Each number is 128 + 32 x the weight over its row's rms, rounded and kept within 0 to 255. Layers, rows and columns count from 0. Numbers have three digits each. The size before them is the row's rms in percent of the matrix's.

# layer 11 attention query, 128x128, rms 0.127, rows 0-54, columns 0-127
122:109154177164109080115128143115080183147089160089128060098145136183163173166119094098069133139099152049172108160170105197157135085145129118151185135137117129142158143083092104131073132160116163141138096143109130124121222150105139112138150134127129085094090146131143155144039127078159095152130096112083183106127197144153102084144128123087155097129115132184106147118137131164108088120126
090:108181143176099112126154130126133170129119110136128110138122118131102104130133159115081119144136125148129091167192150174113185163106135135115140097158105129237086164072171158142121117175147169173108125111135086083202108138170075092136142118145105117088165127113103139130078155122088110162103121185125131120101156077183038173173050126102152070185125152135101103139121111117109114159153
114:121080130073143147119084193157116088149178149169070114098070118161126199132135154136149071135167105108097170132080146094110138151171113106135116143096125118080141083217149104114195117102149090072146175138130138125164106138084110115105073163141147144166133131129152104131187120137097151128177119111132115096160116206048185109077154115151134175127111101128119188119129157127148150106126
104:122134146058132096136142134085107136155118187138161115108161169156200114098167154112130151086157136079127103153125160140121126130052153056110116092128154151098114148087093117098065179181087197139119108149093181135078115148114135130094102118087174133153073084128149146134046129111128116083164087114129148221116144128130144099183101122131091112106124138148133088141122169102137110165065
112:128152149192154077093163096114118152163129154110172149113147094115094093162179129084105154075060073147143148138154111149160136088148130146169112139182130163159103115046091095086113175131104185157108114145115123154101115114169140191166190107163119112148105111117105129159097196087132095132119086143143123152148187118148134182129102124109122142041151137192170110075090128148145177125133
105:136140044183141107137098091137172168153157138087118146093132082119128104102143057190146108123119133152173083106124178142181124173087115122102112110113127112149093135139112107141190144119107149122173098161144080144064090143165106155125187109113169148080154110127134154157073184166132117127068117129168101150144155074112146112186052141191095137075144143131158167160158158092165119128161
101:147119099075199140166096108076131093165132071164172166138133151126151113112132122123152202114178065122125102057147103102117083127101127063148087113088192093066157103088112133133161142159109147114117160110092141128080122110111118059073125137129155144130136114131098102181158136190137134057202130142133083148133092156116134142132077110152112162107133139103170111147161170077149078143125
104:109120170157152093160195126078095177159077144137121119149130121099154077140136139155128172183151200099189174168164119153189185075152139128144070182136162204110172109149094171123112128140169159128121110092148157094135138152116150157112085106114168067102173096137140136081068139089115117125139125129151141157135166103172064172111127115153101141153130115189109117089114142170155171126114
085:108124096150095115112126131116098139079255122083094142114124127160104077095142101141163112108122140171153084147123127214146149124142140138136140055139091134163104180089144118147178090145154143134216094094140121045089122124122129116097150122102152176109171137152114065119112169159134093160107135105150088135170170096121088156139161134130122133144103152126083181126166161155099128190167
109:101184200203078108088180129106127141090113178077060099142130084155101106139107171100064088149160042132122141113127151137168127063149077221128134164145155131170138144073145127149141152098143133133150140167101132135167134101129165158153105171096109086166151121073106150103138123141106163155114125180122168136130184113188088167117111118131105126118125109172085112135106150113135119121097
125:152137163174160164142123124116132100118103112134123122140081188165145102126117156111133119098200157177171122109105083143106076094130118079141126164136141148122153107144127082097138145131160094082169083140087197124159059171111149102090117145129149145177169106118049114115215089149084119096142144093160117110149061088104199132103142117122072129198107118078181122126121149079110137104099
105:190120075107181184128119136145112097121069129146178148143090163115125126111130173036165147086155108100176157118119080069107087180079110120094099121093165103082168104137094123106118149128158113161151131081118166141176080113108116159130112108126134147178116133104106156108147102166129179101129129112066134086159106144144099124096125123150080172129135105077063108181134147192147158144052
106:142113107097089130093117160154121033158131146040131134105119099139080108155132145140104078100102055145125146145124210115118137074108114144165125115126106125094081181164130146098112116075132084143120191110129125130138118092177138092135136170109140107149112146118172171126105156109052161162109098138118070130152086175061145080122104155154104119146111130132124206068136125063140143104171
110:112101138110173158132130168037104187089087141184114144115167131111130123129135117171134144131121112146108173104110095133127141128156153121096123187105113138125143102207170175131095097141133082111193156173191088081161117142045155163104097127195096127177099124163150143100166153172117190108149137101138144082149065153116126167063167072109149163115116135106142154102144131154103135087120
116:092110129113180125228039134105143132161091102090103138094123153136149119136158055141152203079129166081144115082086095082114105192147116101133107123101145118045149118111090131107118112058128137127136108126153081153101140140136098117111151104137083094164098109199045101140152145121171085099104132113101134114148149155140115084123106088095093112084136120089120117134172092146134123140080
106:114123157051081124117115168102147159134134168171102153120130143131187208166092131104152129091141112074116152103093155077114085201111122192084104083119084130149105107171160117147149143077167138100104121127154158124149154109140094094118141045105120168132121140186103074148214127111129093113140064166129094095139172171105138116121123052189115142142112134126122160155125135128120083120154
104:126140175150116135177186120116118161148156156181120092104169109078208137127106162076057082125177120190148151154147118161128102118125132143109124189184106131189164166090167160121108155109092120104158169083095145138112144125130133132117137148128192079150153133132097117154135128108168112171030108155082064157136127068140092194082161110069138142140126116131134134141119154157097159130122
101:160077166170100116173120140138114148089116118145182113131186110109115119122145075154129124150127214126123077102128120120101084138067141072136136065159147095092140118112086078107200113145147109134133080110128103174154087109147158168105088098069171090088114070074108181110125106131096158059070143156206122105118090151144107107135122109142099135108116114116163170101161166094181135138133
103:105179145135100156090163104083090125082149092111099129123120137135153106141196129100092093141105050162146161125141183133102179129098078140201108129100119148170127191184150178073057093134153139086132128147113182099129131114044137135140128148068116138187132093144116113102141112171152169120186108165164108098132139153115124131140144125104085104236158130109133138152081129119124142122125
079:126162172203131144093183114095096163086149133144134124092080157163148084139155160094102075139110099098159105112114145145125171142099099160177103117063124161202157085112167153122127161158129158121187135135102121127162070103118086112095071152116115117148120117130138065153133118189219139120162099188146114169114105069101102132155093131144158097136160105110129105189091169079103097141143
081:125083072064114117158098185151148132134135153153141102124139081140159079123128178151142123070110137180125087098103094127151077165124180073084107128145153068073143148110096123092150136124140174097167087119156165120102109092079150141128159104115176131160117179119050172156076150039161162110122157129107146131165151105083121113173157091104132156074076105154121111127128181173108150134138
116:091135139119190143077101122103131086141082100146117158136156116124153094139160111160098113093114131137078127089095164100130090150139152059148167112144098118142127103153157140154060081108111091108091182176142113127116121086112151107166150117113164155189068110147090183162135133167140141091255121052117144162166128082152143086096129148157158112138135095115176156149153120160065141095149
119:105123059000160110132082144097115080116138134103187120120119130123126151105133149151184093138095180106134143153100131121106129079126128180076150133104098159088074113191126171103096106127132081149095132148189162145114136125111150154170145132086134171116086164138094156096136120103153100085119084105148141163116147191137156093087118150201094142187191121147131118152134070137145133094134
096:148095078098114134124093138210086114137121131060180086108167083129047182083123128172132147162110126136116139164141139131130153117145144221119114104126165117083173156104076162139049112136067094139158155114120083096157136152116117136122145154143123132110149143095061194139154187090107103126119134150157128109122181162140098086124096152098102094147159142120140147090148096090181066151140
096:115087072107153108149151133085127127183127147068120134114183120125156097141146110146127099086159067090088145094151122092175138074125121111127098147129123049073095147161096142150184108084126102166130145070175145101100147128097115139141092104146140121144169131128161191104120191164076142170110102121100145126174128138191132134124085143181120131150071114185064149175158142166066083138086
103:093135124147122130211154110095089186073181073177153136160073149150137140103099088181114095091109160099101198150131070143109188098156140206155144158126116163095172110179164182096107120104142116165135106145138158100135147132146115110125053131105108160076115108202137095156118157135114098104118156083148122130120087111108106099138112113163101150142120095133131175135072141107125140152205
097:132084146157157124090170072131120147177099069089143103102161108114167158092136064098137127117157097081098125134116089106178168142121069078186165118126177108171145080116096122183129170137141099137135154113108089155113111135119103103113136056131168096126125181076100168122100141162156121138166162124094134068068165103181125170088081130109134061094088133137159101123141159119124098195095
098:125100117130150133175091121224103105133142123093153097091098093085101127112156134117113101154142068199145164160116156151116120183144138200091124111194123124150121143157196177076139145103121161096213134140184079178146144101105174111092128137116167112143109106183062169100128161082168171186089113129186111118126136140142081123159122116132108149118152100106140146136139143141180158132100
080:120127129117163140128172082132103137104141101151126129166082172154188162133132112097157094122129101064173155141121138165099075200138100170142135088134170145226171126099190120140138166168110112140150130140107139108113140071123104131123137113104110155125149113108155036122089088167200133121140079160099126094089124125135065164153106150041112139159092137124116125170067148117068095131101
103:109162138129073116148133152132143172159172164165058142128115145142159131098124108095230105092147157116100173148132126099129163121137121141150146178125085150035104148153117151057130114048090167123119137124128077148157151171163109138158124095120081111102194114175157092161171150123129092145061063188146129079139116128094143165075088106100121138112111142151146144145094175155132150138139
091:115194179209153119103164116088074057158156094096116123107122141179105120101186153112108175071116097114084184049137182137130144066140130152088118103086127077180139187105152126154138141111097089169134153150139150103095118120138174181140138159100113164143088127135126141165092130160112133113209117158139124129112088083124082103134091121159144179151154106151103086113099120149114108164114
120:127167133163146125122096112127111152104125096199175120116116106143192083093063091165142110111141134127167147139135078157121163127087152150123119135108149183168176063081174155108173151151130106125179093132114131125102155152097165096134172110102214146094041151173065153168116189092100113128063142075116139153128133078099160155112113142152142160106175113124178116128099148146102118180134
107:151108108070095104091130104084113110163103117108064155115125148141198115122080151123154090165088119131092172102084130111135125131174160104102111170120128138040155110139128147110091136141099073070175165121086137133107133137095194110101082100116143128153086071108185113181178117141128138118123135103136127100161103152018123111173185093117121163130142098151185136117185140115144116159178
138:097156213184132090102165134123097158133129157114126102104153121194156182115117075098072102131100134107156138179160141215143120108152107112164145143171102169175126143048126093144081141177099163116149093167154149106085172131136141131118148139132095059113105093131152140169086172121136066170181099136135150127126202109147122105130135147078127076114099120167142156099106163154121077103141
110:156113070048148176148099148144178132132119107116111144164123159069129102140086124120155160124153136125100085042088139074122125182068116112057126104065132074118127097186122137161160102095114061153083160086096112169161093121116127111118086102135131201163116113141118112096157074145150166081066140075100131133158076123119163107126140118145123157155173131076122117160142127115124141166103
126:149100068070148172097090133092126095119122100169092158146103131081179099135098105134146146176161109097146150119058137108117095173112138092113125151067159135071154115232187082087158154130127087089177156124153131130123096127131121118118123151122149155179132081135118125115171117169114163074124156128142111150148022168104153082122175119175094170165124111085112108148159136125160153128107
105:132068135100129164132081138117108044094145128186069108134085149139137142128126164144076170171164081148169166098085090149138109056135130155124140062135121180133174154161123124118094118092103095057172113167159171115092157144119157123107143170109137127144107157087149088095173117137121147126132121094168102111175082163140165106020163133122129191141154109103148142161153099131133157092111
119:093182180199120095123175078143111166108155148103112106126104083166136064097133116167132089172112111175125188204179119148169150059158120132200128174185132149211136103087107110150115115113135153116119096119122111160132154147153130103093130127167121084086120177104161140126094142113100096131105148167162138116117153121112127178122134128157180108143132158185161171122075131111092156119198
116:153088118063141168155115175115153066118159132154131153124083139113131189140094158109169124106148107185172111064059101081116079135135119099131101132135122117118117119200136131093207089121113081121124184113123107137138098129150151084109123139124128122184141175095090126129131146180144156105069113084140087116118045100093185118080175124197124159128136139093153155110099161135081168091117
123:112112102092130140134106151135110130089098113179114140123125139100143178122175134132114164116172105074057129114133100092096087131132077127107151094165116120133106179067174120157067094142126100141044119155135109188130144114105162158141105137062137131132054068077096157121219071149168165097123143131164104108120118142155145060095134104149123128122106094128085093108119085133132105093045
112:086146155147102070128117118180158185130172135124136099115148075136103097094149073171125128152096100128073142104149186180139139150157098133133120098148096152157119165063129124202098115119084137104137081140121092145110123121193107089098169112139091107074134116163146115130091156119130079157158157134174146147095228110123096165172099149081171105118111112151165175148139097075112114128212
089:104132092109152111113112122126127141120161093113154112156136079099087115140183104160085117088077149126122164157102118149135089117113115185086155131117129136149094131071128135080135198126100136126081111207075150156103180148148148167194153130121177097070073113175108159107125150138164150138146154152108205158086169106216111143138112152177128098105085166159170110128106070141165100077156
095:093061103070094100089124170135115134143140131092177149147153129121084131154100073190116128085103106158073092104108099135169047160107113187111126135127139126111153138054116173142130101124080142163143099151104147162108207109140178104128151100123174132117077175178102096126169126126169138179130159118106186144133130066192109124146115114120158076074142146124118092187121114108107077123140
110:116137128088169114142180104101118178095186169088098106088155101120116133133138132101126113115108119112146132181169086150131061099125108230120158126168095114139098213085132130131126125119143155148150095109154120122126101111141187161118122100104149145148158144063103133170185124149115163146085069149101092083128068077151135130078130038131136151125161154150087153137153157197136117130062
098:109145140111128123066143129075112113114135173109113139123079109132152151072126120187186093163140163076098142097090157068122156132126141170109141161100113125060149115145112123128145102099117111133070127167168108111140144165143128094176145147150130128114121123107136144160247134135154105101091036134145202177100140134191128103098124115184122122155210070148145151157142137127130168072135
097:163079136156069139122125201091117163099166167146100168148122201077136143133140160142144143120102147142113091128093155156177166122107090114158137150130135132186110115125132205155150200143102111119153173132174131123117160141163133105115148196134090114095120188068180113164162184175094098153140121193157130206140086127136202136118105164104142123099147123127094103165155133080098147107119
102:138129108163161092121132119140120193086133127106111155131133136086131129108159106104109098118104183126166134101132115118125163182139141075113160096132081110087152172203088124102166128101150108139161124125137146122148068134183138176134144148110134144133180154097194098186179100164110098153053155149158081102076087137118087109153104110153111157059141120189095100148126105102192226092145
088:118143099047148085138074126106179168177117080096093165109202089112103145138085068156167140065134155149091146112156116103170108097138126109080084124156110122081102168088087135127153121092160163112145084079141119109124116144089103150130157149102111123124057089118091166131138124115104118121080124126094169116150120133139154152148144083145128189011113134178138130144145097150110104184156
097:097111134094161121123080167124145121125143086186159109142145124101129148064106130197129110116111155163097144168139134095100126125097114068108116144126089050174065117175137103161182109125160077135070113160138094156152077202163119068105130133144135155111064156121131112145101113102056139110099139125094136120134136106140177103115177119157099155089131128157125169111170125113091216103204
112:106112087044124107101099145120111087145091124097149114159182129103085127119202103129145126107130160109123099173122241132146191105104079090157085087116077095111100150117120208114072076127158131105095114112189141120142065154120140103113073187113133149159093089094140166154141142118084146056140115119131162128119119094164119113094090125137084135092137126157139091153149099138151158156128
110:117129153161105131141160154089102129092120137101138123094107114100181056144112159093127159126131126114067103124200137143100127204105136068107188131098075127108124128130165134124097140144072127185157104184142195158101144135143136131103132141165179118093186101178152123130114166153139101110170112139152120113161110121114048241146086141078132155134093128104125117172169132058140127149090
094:108168180176114142065156091157144115095142105152141112158159155199181147117049075075122110172121112169080136084181146146081177091114100182128081121100093094151192146128145116140086136143142139093148161097089114101149115113121161097125140102091135143069127093066168135099164159171108131169167121121139153134150068090128096105086106109106153112128183108093152119159129118107095089136064
081:163130159195125149129092130152146161121139107169148139130091168108169161156119139050059150171127110157121142085132174184093153191118132150115084102100119171186165158114172081079119131166099161117184124130097141183145150151146137137089157143149152111106147102109131072102098141143159125110117173160161091123146126179106047150110107143058103108114128096068173111121096142095135164175066
094:082142132109157132078129173175119058120132123112062113135077140116140079069145106044132097132154083165159189143083139087045109128065175139150128140108132124137156103117154154126064090088109082135157131115098079158098122066133100071091136158124126125123140128120176117164115129124138110161168123092153116103174080123127070139076157138084116103114105135080171160140067097123101149127105
096:142103078079106113155105140118127109123101073064149124131130103109135117110128107094103125062159126147120095212119112120108118090083116067133103129156143145078118181139093139048151105107101092126139134139145160108131107106144127166092118053162128126131124162078036134139136130139061146120078196164186134132149077139151091205104135146142058131055122136125154142107130133098140096083123
# layer 11 attention key, 128x128, rms 0.13, rows 0-53, columns 0-127
125:101130149155109081114182121098094132109108163149080117106160139155110173095073139111036112098145124098107129179177141183115143072148115105137154147147097141127082149070118126155066092182079153100142137149152141102080202102141182156127129140126128088107147127077130179173200140136109108165071114115147152133160168073158091122163117105080142108115134113175108109112167128127088095089067
099:115143149142132098112177135164143206086115133118156095108126151148104109118144138157139140147106091075103110138143173096112127138151137108159164127082144115118109125130098136171093120145170124165129153120077113149137136125159125071131160130146086076090131157127114135183017115064115108163025123134089157113099207091139088129140149114157190147115192165204061111150152118156168118148116
109:144121106095137147144098110073154122145163114133073116144171164112144154118163134104123139101163134155140141172098142135134196125103103156089113113141130162164114146163098143116152104109141053059106167129137131074142025127127106136131100108123063157142185135093172115144173160176128149148178179123136104153163050120110175097084152181106114169152165091053150119116102112141090158070171
099:126102115122138121114155153096133120143137152111120168159115138130094112160141113114053110113107078176124105057128088154153181099099155103130126133197151099098137075123130131076189146128035153133142112144109213147099227141120158128134099134137178152134090153166102118097168139124145032149153121152179127132131108124152168133111153070137087159088092162108168154138133136156156056126127
110:081165099083088105215103092103087147153117115147116085119133113103126162156131026156109123152184172117169126154189122108133119139098118116111151169137119172070121165112140136102092100138130162130046118146176145092108114099134091204183152082098165124071112117102126152175197129103111109130094104092138109163177140134158135119150081118166136105084119130114123095118169113067115101098111
092:115101138118148093113148136150077132098079126078151154082174061140056153171142169131128107122105114179084115140105131139104083117117147186126165076192129129116133141115023161180163134136148126172100122131132135140116149163154126138142115116146124120135078177093096150139191177100104144110162148075105125153177123097113079170133176175124186154064139153187178165118113103131137101090161
094:146115089119091184174115135101130116105146168111172150125103122097144091080159121148150137170143080172097160075060127114129128102146101073128128095069123125156173132157092102142124095126117113117108193124165147149088157145144097088086108056086148126146088155133130117121119172190173111087196116147139061138107075099117138113073090123212104104170101129071166114163150116080101121174134
109:124142155082073101145194117125110101086087163134172096111104165142138179118076152141100168089104203064160138190155105144175204110132182129140160106177140160105074071151116118095103152156128081126125135120116111113114099120100059142113163147182120136140120091136030156107134090081110132107111128133150169148098188145132143125150095168133115118108167139170137151116120152123161162119063
085:120181183164149067121132168171109142104131133062121140111143093110058118143148133150153104098126173157090138122114151153055174112120096118159174121170119133162134106149058180147116129170182124103106091095146133121140091153196093094136161131134099098070132154070114158165056149114115126137061119159093085129089124125119119083123185127150143117131170099155168181129147110103137096134211
094:100126101098058080160136129097100176117104151120094110112174112164092151115150102161111098078135186087121104105172132106186100112152131149112120193113133097096112126127152078150107126103113131136030123175163103139172122122144108141165106163129066155146098150117073144162174069055144176127117116125127162095141162146134207135149190117165143125126117100207082116139144137184168148113127
084:217114080185078133139102137111122114108160108154135224178117125129076104104131162122144188120161039147143111113155174145112121156129103094110058139104106140163161076155090104092198108151125122137139136112166120130146063121195150106124132107163159136138187146126137112177153095160054165168165151134140169121134084126137170096108101089128120146165123122113140155142098132153097171097133
083:195143139204132239139187132138056151081109139144122137127132122117132131098148169147131131151168149158183102160151074116132089153102145138134128144106116105112126115151178134096081126160136135120125083121148131162148097124091059132151136143107143138145111143085094188124180165139133162110144107133176101137182090106139102147178097190143113113182101117015084086129130127112158111132081
091:103095126162094142155092092184102118127111084135054097119110255099114159109109092127086067151122162166147098109136088147177155056086094123144117122123160158150123189124143111190082087146117116106101136169121106100114140130125115135113126149138119198122168111099175136141111110142136159154104110132156076135158176118125118134116184182089167163113164176116136191130121116088122156116189
108:136149093106151165107110115105131057122185135140154095160104127163167111105137111082223131099097184095164195059118124125090185197173127077087136127090145108161165129148195085132166131125129108099125190105131135137115109134106118137117135085116137136155155113149154125082079109161102136138140157135160180101065086159145096132118089076152160111148123079113122135088147184176159174122100
107:094126175125197139099118146080119124187171051143205153124116129134150084089118091100102135124127060114118131129143105115096088136154101148112135130186061156128172127097147093151135118138122137111161134146155133151120165168084157147134146121088126106175111134082116111185167158156122161098171117147121181124149172103212107076166056112078193084162134082106139109155124121127095183130101
099:100092194148159125139179073161128078185151100105103144159104163127121080205126155098129143139108151148147176091160117133202135131184124141122150069137117144144105149082101109166105129100110114066139139127113127129138156154092095127102139070076095116179078136208153067156185124143079141118095155166133137099140165096120135137155178174126096172140115136127135138117112121182112079147207
082:132167131153118116159164145064129169146141117219115109105168101170192088145145116115226152147119132094099134158132161080115158117199133140139120124113143130132165105125162138119079066120059133137093150151088131121117151176132090141088102128167116145134166145139133139148133127072070114104098156143132063138185063140100163152151119066126043123171061119135131127131098120114098130093103
092:135202102132132109109147076179114192091055091105175139146105114124127145143125136080063137123128140095127096151093214124102098101113170149158112110118106125122178124112104089127125174151136108154251142117143136151090132158115142140195086113102095091140120108107093135073221127101109172099151139110136114111131124110158087166130210151142126155110123180121118157124119158161150122134110
092:094105137186143163115112157072165136108146146145089107128122113095081120138128172122165136122176123115126145093147092113124154156098096180146090121139112159122096135132194148136148080039152142103015098170154157152134124084135137106167154106123147133117209056104103158111104169223110129195119107119168112095155096112132151085132117060148148126142111186105169109109103126134123127128154
105:117208155217146174109179073162114047131167082158140082136082150193062181129098191148128153119148141140162135093127136125109147089144122108136176105156112101132122161079126130137116136095122175119055126126124171128144116113124107106141114122110107145137126147175055130138119131151159093152179160162178128108143055077091072126131174101138135118137121096104147122157107141126081075155134
122:130081126000137104160091100169126146144092161130124146153131080160083118167107073138172134113153146120139083113103110103140087139099184199090140155107179127153169112148150129099099136147128128128176125113071173132126127134116153123145151143159143149090071147134092179042130146069075173106125130111114138129189124140107140133122098154149175125132076149137122142189155113144186111132114
111:118102088155171150169108144129164064146182117123169080102129098138148076134132069149133140111094094132203182075129105129123125133106094078143116157118149138159118182115173125166141110101116163149099135128127108137097126121139162117155145103124212141136092130190136129072011154176147145153170140124101151123133081158139073130142091062154138155131113121064087169115139138161076119173135
093:086116137127065142158112129156118121117080201111106099110150131109093073186119089097107151139126111146124201113103119167098121151146092118112118087155110133093102162174115127089140137067133176085096070122123102049105170080148147188095131120163172139129098059147161071146127140142137112180209095131118132101080150134156108125091073140099079119062159153127168102099143128134134089159133
095:151125129140142097106142142134064214050101144134150152111150210117109107082115106118089096133129116149070135175124137134122056118104128146144077134081132131082191118172111160152137102142165094107172115149107145132163134180128104164085129174153139131091142158059127144149157181117156129119145143104162110134182154125207119120154197135135062139097167134161129111136134104044162105141095
103:125106053093115117108111167061152140127088181094070115124188139094107173128124152110125135090100173067162108140116111163170202095122130116125155153153136139158136096118142117177139115124087178141095132118117099117112135170102082114108132146184088133165084116141173130147115150178183122124108171107168112110087131161128156113114119095043160104144150099212111179158131134219173123136139
109:142141134105164132075144119147216133166092183147145113128112182193138095101103175137165092101119179104152124078095186132124211162139141129143094132150089129154161077107098139123140138133134124125144141096117101037125117092098159137108147180100118113148138109168116110072132165128145111173210159134139128061090152083129125095108131148139142094083184096122164118134118090121186176137185
096:154114051137133104115151158057069106157130132132123161152228102094133201099145103135064129132138124125127099181153131129162113162150135106158098116131137163147197101102148151153158162150111159116058131109157046143086087118135063095137134115122091112135131180134156148117101179165148130135114152137159147136123102137148122140166127138085125115138040164179071159125107140048124115124107
104:133114123149116128096098104119107141104131081160143098101180103109126117127158090156163137085154128131128128160129076136149117105143140175128107099087122152116145115166123130148064083140167097086100160128163162069096093206132158161084114157126137160134171183084071154121211156089125131116086165090119151176220123092123082138141156075057112188162094153123118095142117110086160168094084
095:164083158238142148094146174063122130133120176118130121122151135137115153181057129195173147093105182139118117095129078143146134106168099150165176101171097156171123116097126128127144134109128138114100123134116088149158102118161172151102142071121098087078148132130099113132097141183139084171114143144132109116062109107088137159103112118090126133097105096099114104133115065148158097052217
105:102142119119165136090108147124167168111143126130093104150131152077229071119142165086163131142091164162147130166166166114134168150181107185160163117091075188135141114144130168120178198089150128181110118152116120142133124120108120093112094083132033120168098117162139068208136134112101098118110148153120150160118216081138144115144101156119105097125182148148165145144126127155136143105090
106:121197087195141128151110124105105147161166124144137133130143162143123181138139164068102179097134165100094153132153127144158178074113080113074194124150057140093084175146176138169106131164107154147058155159143120083123132124157151110134136107144132118136119107102122115179102132185122169132178141127148078131104072156127118106130103062109122123028169117132163084105123117178089112180162
101:117127106170152102162119148195108069135160092186151149130127111189082096130113112135142126111138136137088139095170142133130185147133131063134128094117099169101167084151146174087038088211097141069119142130125120109061121131115117121129095105110140170123093164155114113117063170060062083153185148121140109136145128125126117108137137183110069134122146089075178113134086121133107139163084
100:155094148082140130066105108142148060128115169118103162114113117141115138090073115106152109163120087147154139078093072157094106105108171191117086120134096132120130086133118124092174138109123124126115062120096153168130154117125112103104113118100173165128159094147120195044184137172120103136235139127144114162103068128074106145138144117131106168164076123059181164114115117146148101118186
090:120127140088077043122160086094083132113066131096144100095128170148178165121093079127132125130095177114128103192147098149107097120122125108201156135157126166130136101080094088165101133169119133149146107138149128133127169121117115178129136164131105104097064106112083085145205120085115072165117146143107160156131195164153127074147141144131120154046101165184103158104132121091119062107106
090:130146101247152217153104171144145087125176120164144183175121119133144143128122148118120125139155152174170127031141153137111125107092131091093117129106091070117108175157137150092152132133107149136099117108125151153136116157128159061136109135130134151198137133183194126112066115141140137139117136155184089105087048106114147161137087133084112126201098150106137146155135095167119108137124
095:150121098117089198164077139172172152132150145118131149175158163122157120126138120111218141143139085161110112082069125108122154186074133081101108111104154127145109127202110122117151116120147065112147153100126121112097082085099152095127137121156133162160146145140156068047117116178133091149170130185127099143154094176160171052092142118184105169139130178056169136131117135153124145109123
115:138114097154132163151069113148128082132149139124076121113122146081165136146119160043131073105132184166122125108102174152087156183121085102133101107114125126086115142187132117066138081116156118071137151150193156142101115120128129143114106113122156104135122161099158099163185135199129122096165093150154058104097110136104126160121155090135055122121096076056206082072149163138103126106110
095:108125087000163064071164110164145136136128146159160109114116098145033131121120132179089132108144153068080113187141152123160153104140119138159112153091141151124097084113124169120092152123115108093142112148112077090141085116122129123083110134142097111097075138094081115142144118083091158158095146086084193133148181143117156100151143143135136130106146127150099140107089190089103161136162
083:153165128178118179112109159113147135150152054176112131115126101126126184125150130159211170148154100154153090098114125090098121145164093061163101089119162149158161170169114128128097077132135131140063135099170074120108076173163124115124082103137107140084142172102171115205145069160084170092133111139134117150155081118084115166094156153126161118195114102105139160150112154095126170132188
114:140144151158124142164105097118130142160059094062061163138119156179144140207127146138034190081125103130100162168159164091131087120145092098129113124125175074141139182110157120152143161125119130137196129090128149103140145116113145132150132146103125103147055126183113125102153101164188163079092135149114099096088097127121146147117134102127081142118102126113048105101145100167126095125046
080:064108139056162045143133069127146085138117144100124122090097176164129158145120097081113084125130153141071136122110129171113127054125112160151128150175126140162145102112077163156173141101129112110129135167095125111133181122108207133127116139140112089137085126121124043148098181120115109154116124117107155126083191104110133150144145095139161153033129134168145124164156101075073081102168
087:115170042111146108126104104052150127135155161114063122165167122166175131134164118153094163095137033159114096147102120150128085118108152042090151177129125123115142131117111149093175139121146111116084106147168156187084095122150173184177154134106156107168147153155167095094166137102153124138132148164122180114123205122157171109118137124107127076098141164158137132155116105126138113097048
097:093163178193134091100138112087130061147155108146143117176074124219136112100107102125116125097113081162137167127167134124104106147103157093143126097066115105212150108083145105129133113184132137124166099181116156171108167162142115112103113102135188143124090113142113139115113110126141155085126115121073180115108162079158048154194140159110144112187098095156091099189127122137154120184117
101:163128121229088107127157096133081112081159069103073106092161100133080145165128137130102130145162206141151135167182102140146145112175156147116107078081106080184109128096043132170137104126152139092112137159124159172143078149140133160115102164111112137071166119048179158154135099157091184120095154161117086113104091108122067103147170132105100122123137134144122134086127110151132135135092
132:108153085121114122103148145096156184104138167102143115137069125155150064097114068102083153131109043101121128119104143090123126148112108102154111161110135114074124122175108149152118192082171154113134071148105138118093093194127136112123114169143109130128042139205139085111088141090151170108145085150106196153090207163155122103168177120114085139141182117125115127178135162129146158168129
110:140134139150078155142127074146036076111111195152087151112114138120152198160148079142196100141077151124142064130125118140118106133094114117166155107153158131156146131162081139120113090145113148154046120136142136096086127168099072117094132164135101092128098127172105107188191123142187089104106127066159160171130081073083142107161179122176102118132100142159146113130139081136098099124116
098:108146112095182136061126097184097151099081134124111155137152128129160087062149167137134134165101154084155123209113176106096161134082150183116125074133052086124067172067133121172081160066137155187119134144160095124109044158150165130125092109133120108155141097143139197156156131106139161095171116143134169133140117155081145121123059106156090116119100135146148134134094105149126154120125
096:067084076000162075148085154129130111068075089144097162157139137103166115142123095103162108112136125081100140100122094147118148110132125170100167133092119131139142090146144092128137115115172114134110131151166123189129128156133134109119129085086143146141102124097154104169146116077149114128158128102101063102121200132135156091104040123143138057120115106174134105145148162157147125141107
105:100185103063122132073132125096192182160088148104144116165186053121158178133133057112151100105152106119095124117100189107079173122134082110110095120151107102131145171160094137097158102103111116112096145126123127106086111114139188071087094109125133145155138126169162078095143125115104174152154120077093154102098117143102191098094088154132119125093185135118081145124144097139060180131183
093:046138115111096125166134145080076081083071141072140116119136124116165171149096051185067135119160080083139127124118086135142115094085109182145133150152155120142120154129151160073116103077167090124096053187115152172133135096105153093123111158129119146144142127138098085115158140157181083194156118114142119110139099101137080094122101039145077130116172147122144127148117135078085129141138
114:136133114213098125138127098112098152133104133116172106112066115115165048130169196210157192172151150150128104151131150132111162150084142137107167129134090074173153150093149136180103127125077133126135127166063183116062135133080135114132149127139130097162092126118118075086138136145155095121073135190141149126103114078111105137172098143212127124123146085088140093139150170097147136142177
095:153088092171137125143146115097160191142158101106153100121114087154147062083088207143187109133071105108101140074122172132092102131155155083144083119051084088108139096122148147172184173087140142133103115103149130137116132123153137033143086117149122177146156110133085184117116146104125134123152115147081085142094106146100113094117189066167092124174151105144125150111102136166133147187116
119:163163194255121171144155062139121111137125090140135178133141102135211116110122141144124138165104170177123127156196131130100126101136173085145124098093069128131113125099168085112128099162137105135089097145158157165109123136133151126122155089142134102137195120063086133124167112118111125108078142133116087148169151079134124124132102156133117110162118138049152146100131150100078134100076
122:121144118159178170077123137057131129184186047126152078113132121130118089073105130185168122207047102156145163133117125123099132105106137100139123167053085166160122159128188140129081100112104116093118099133101137094131172115136142118140130142097103158097115084114071155111050143082095177157167120151128100145110110105107093119160084107134155110134105105049125144132143108084121118146163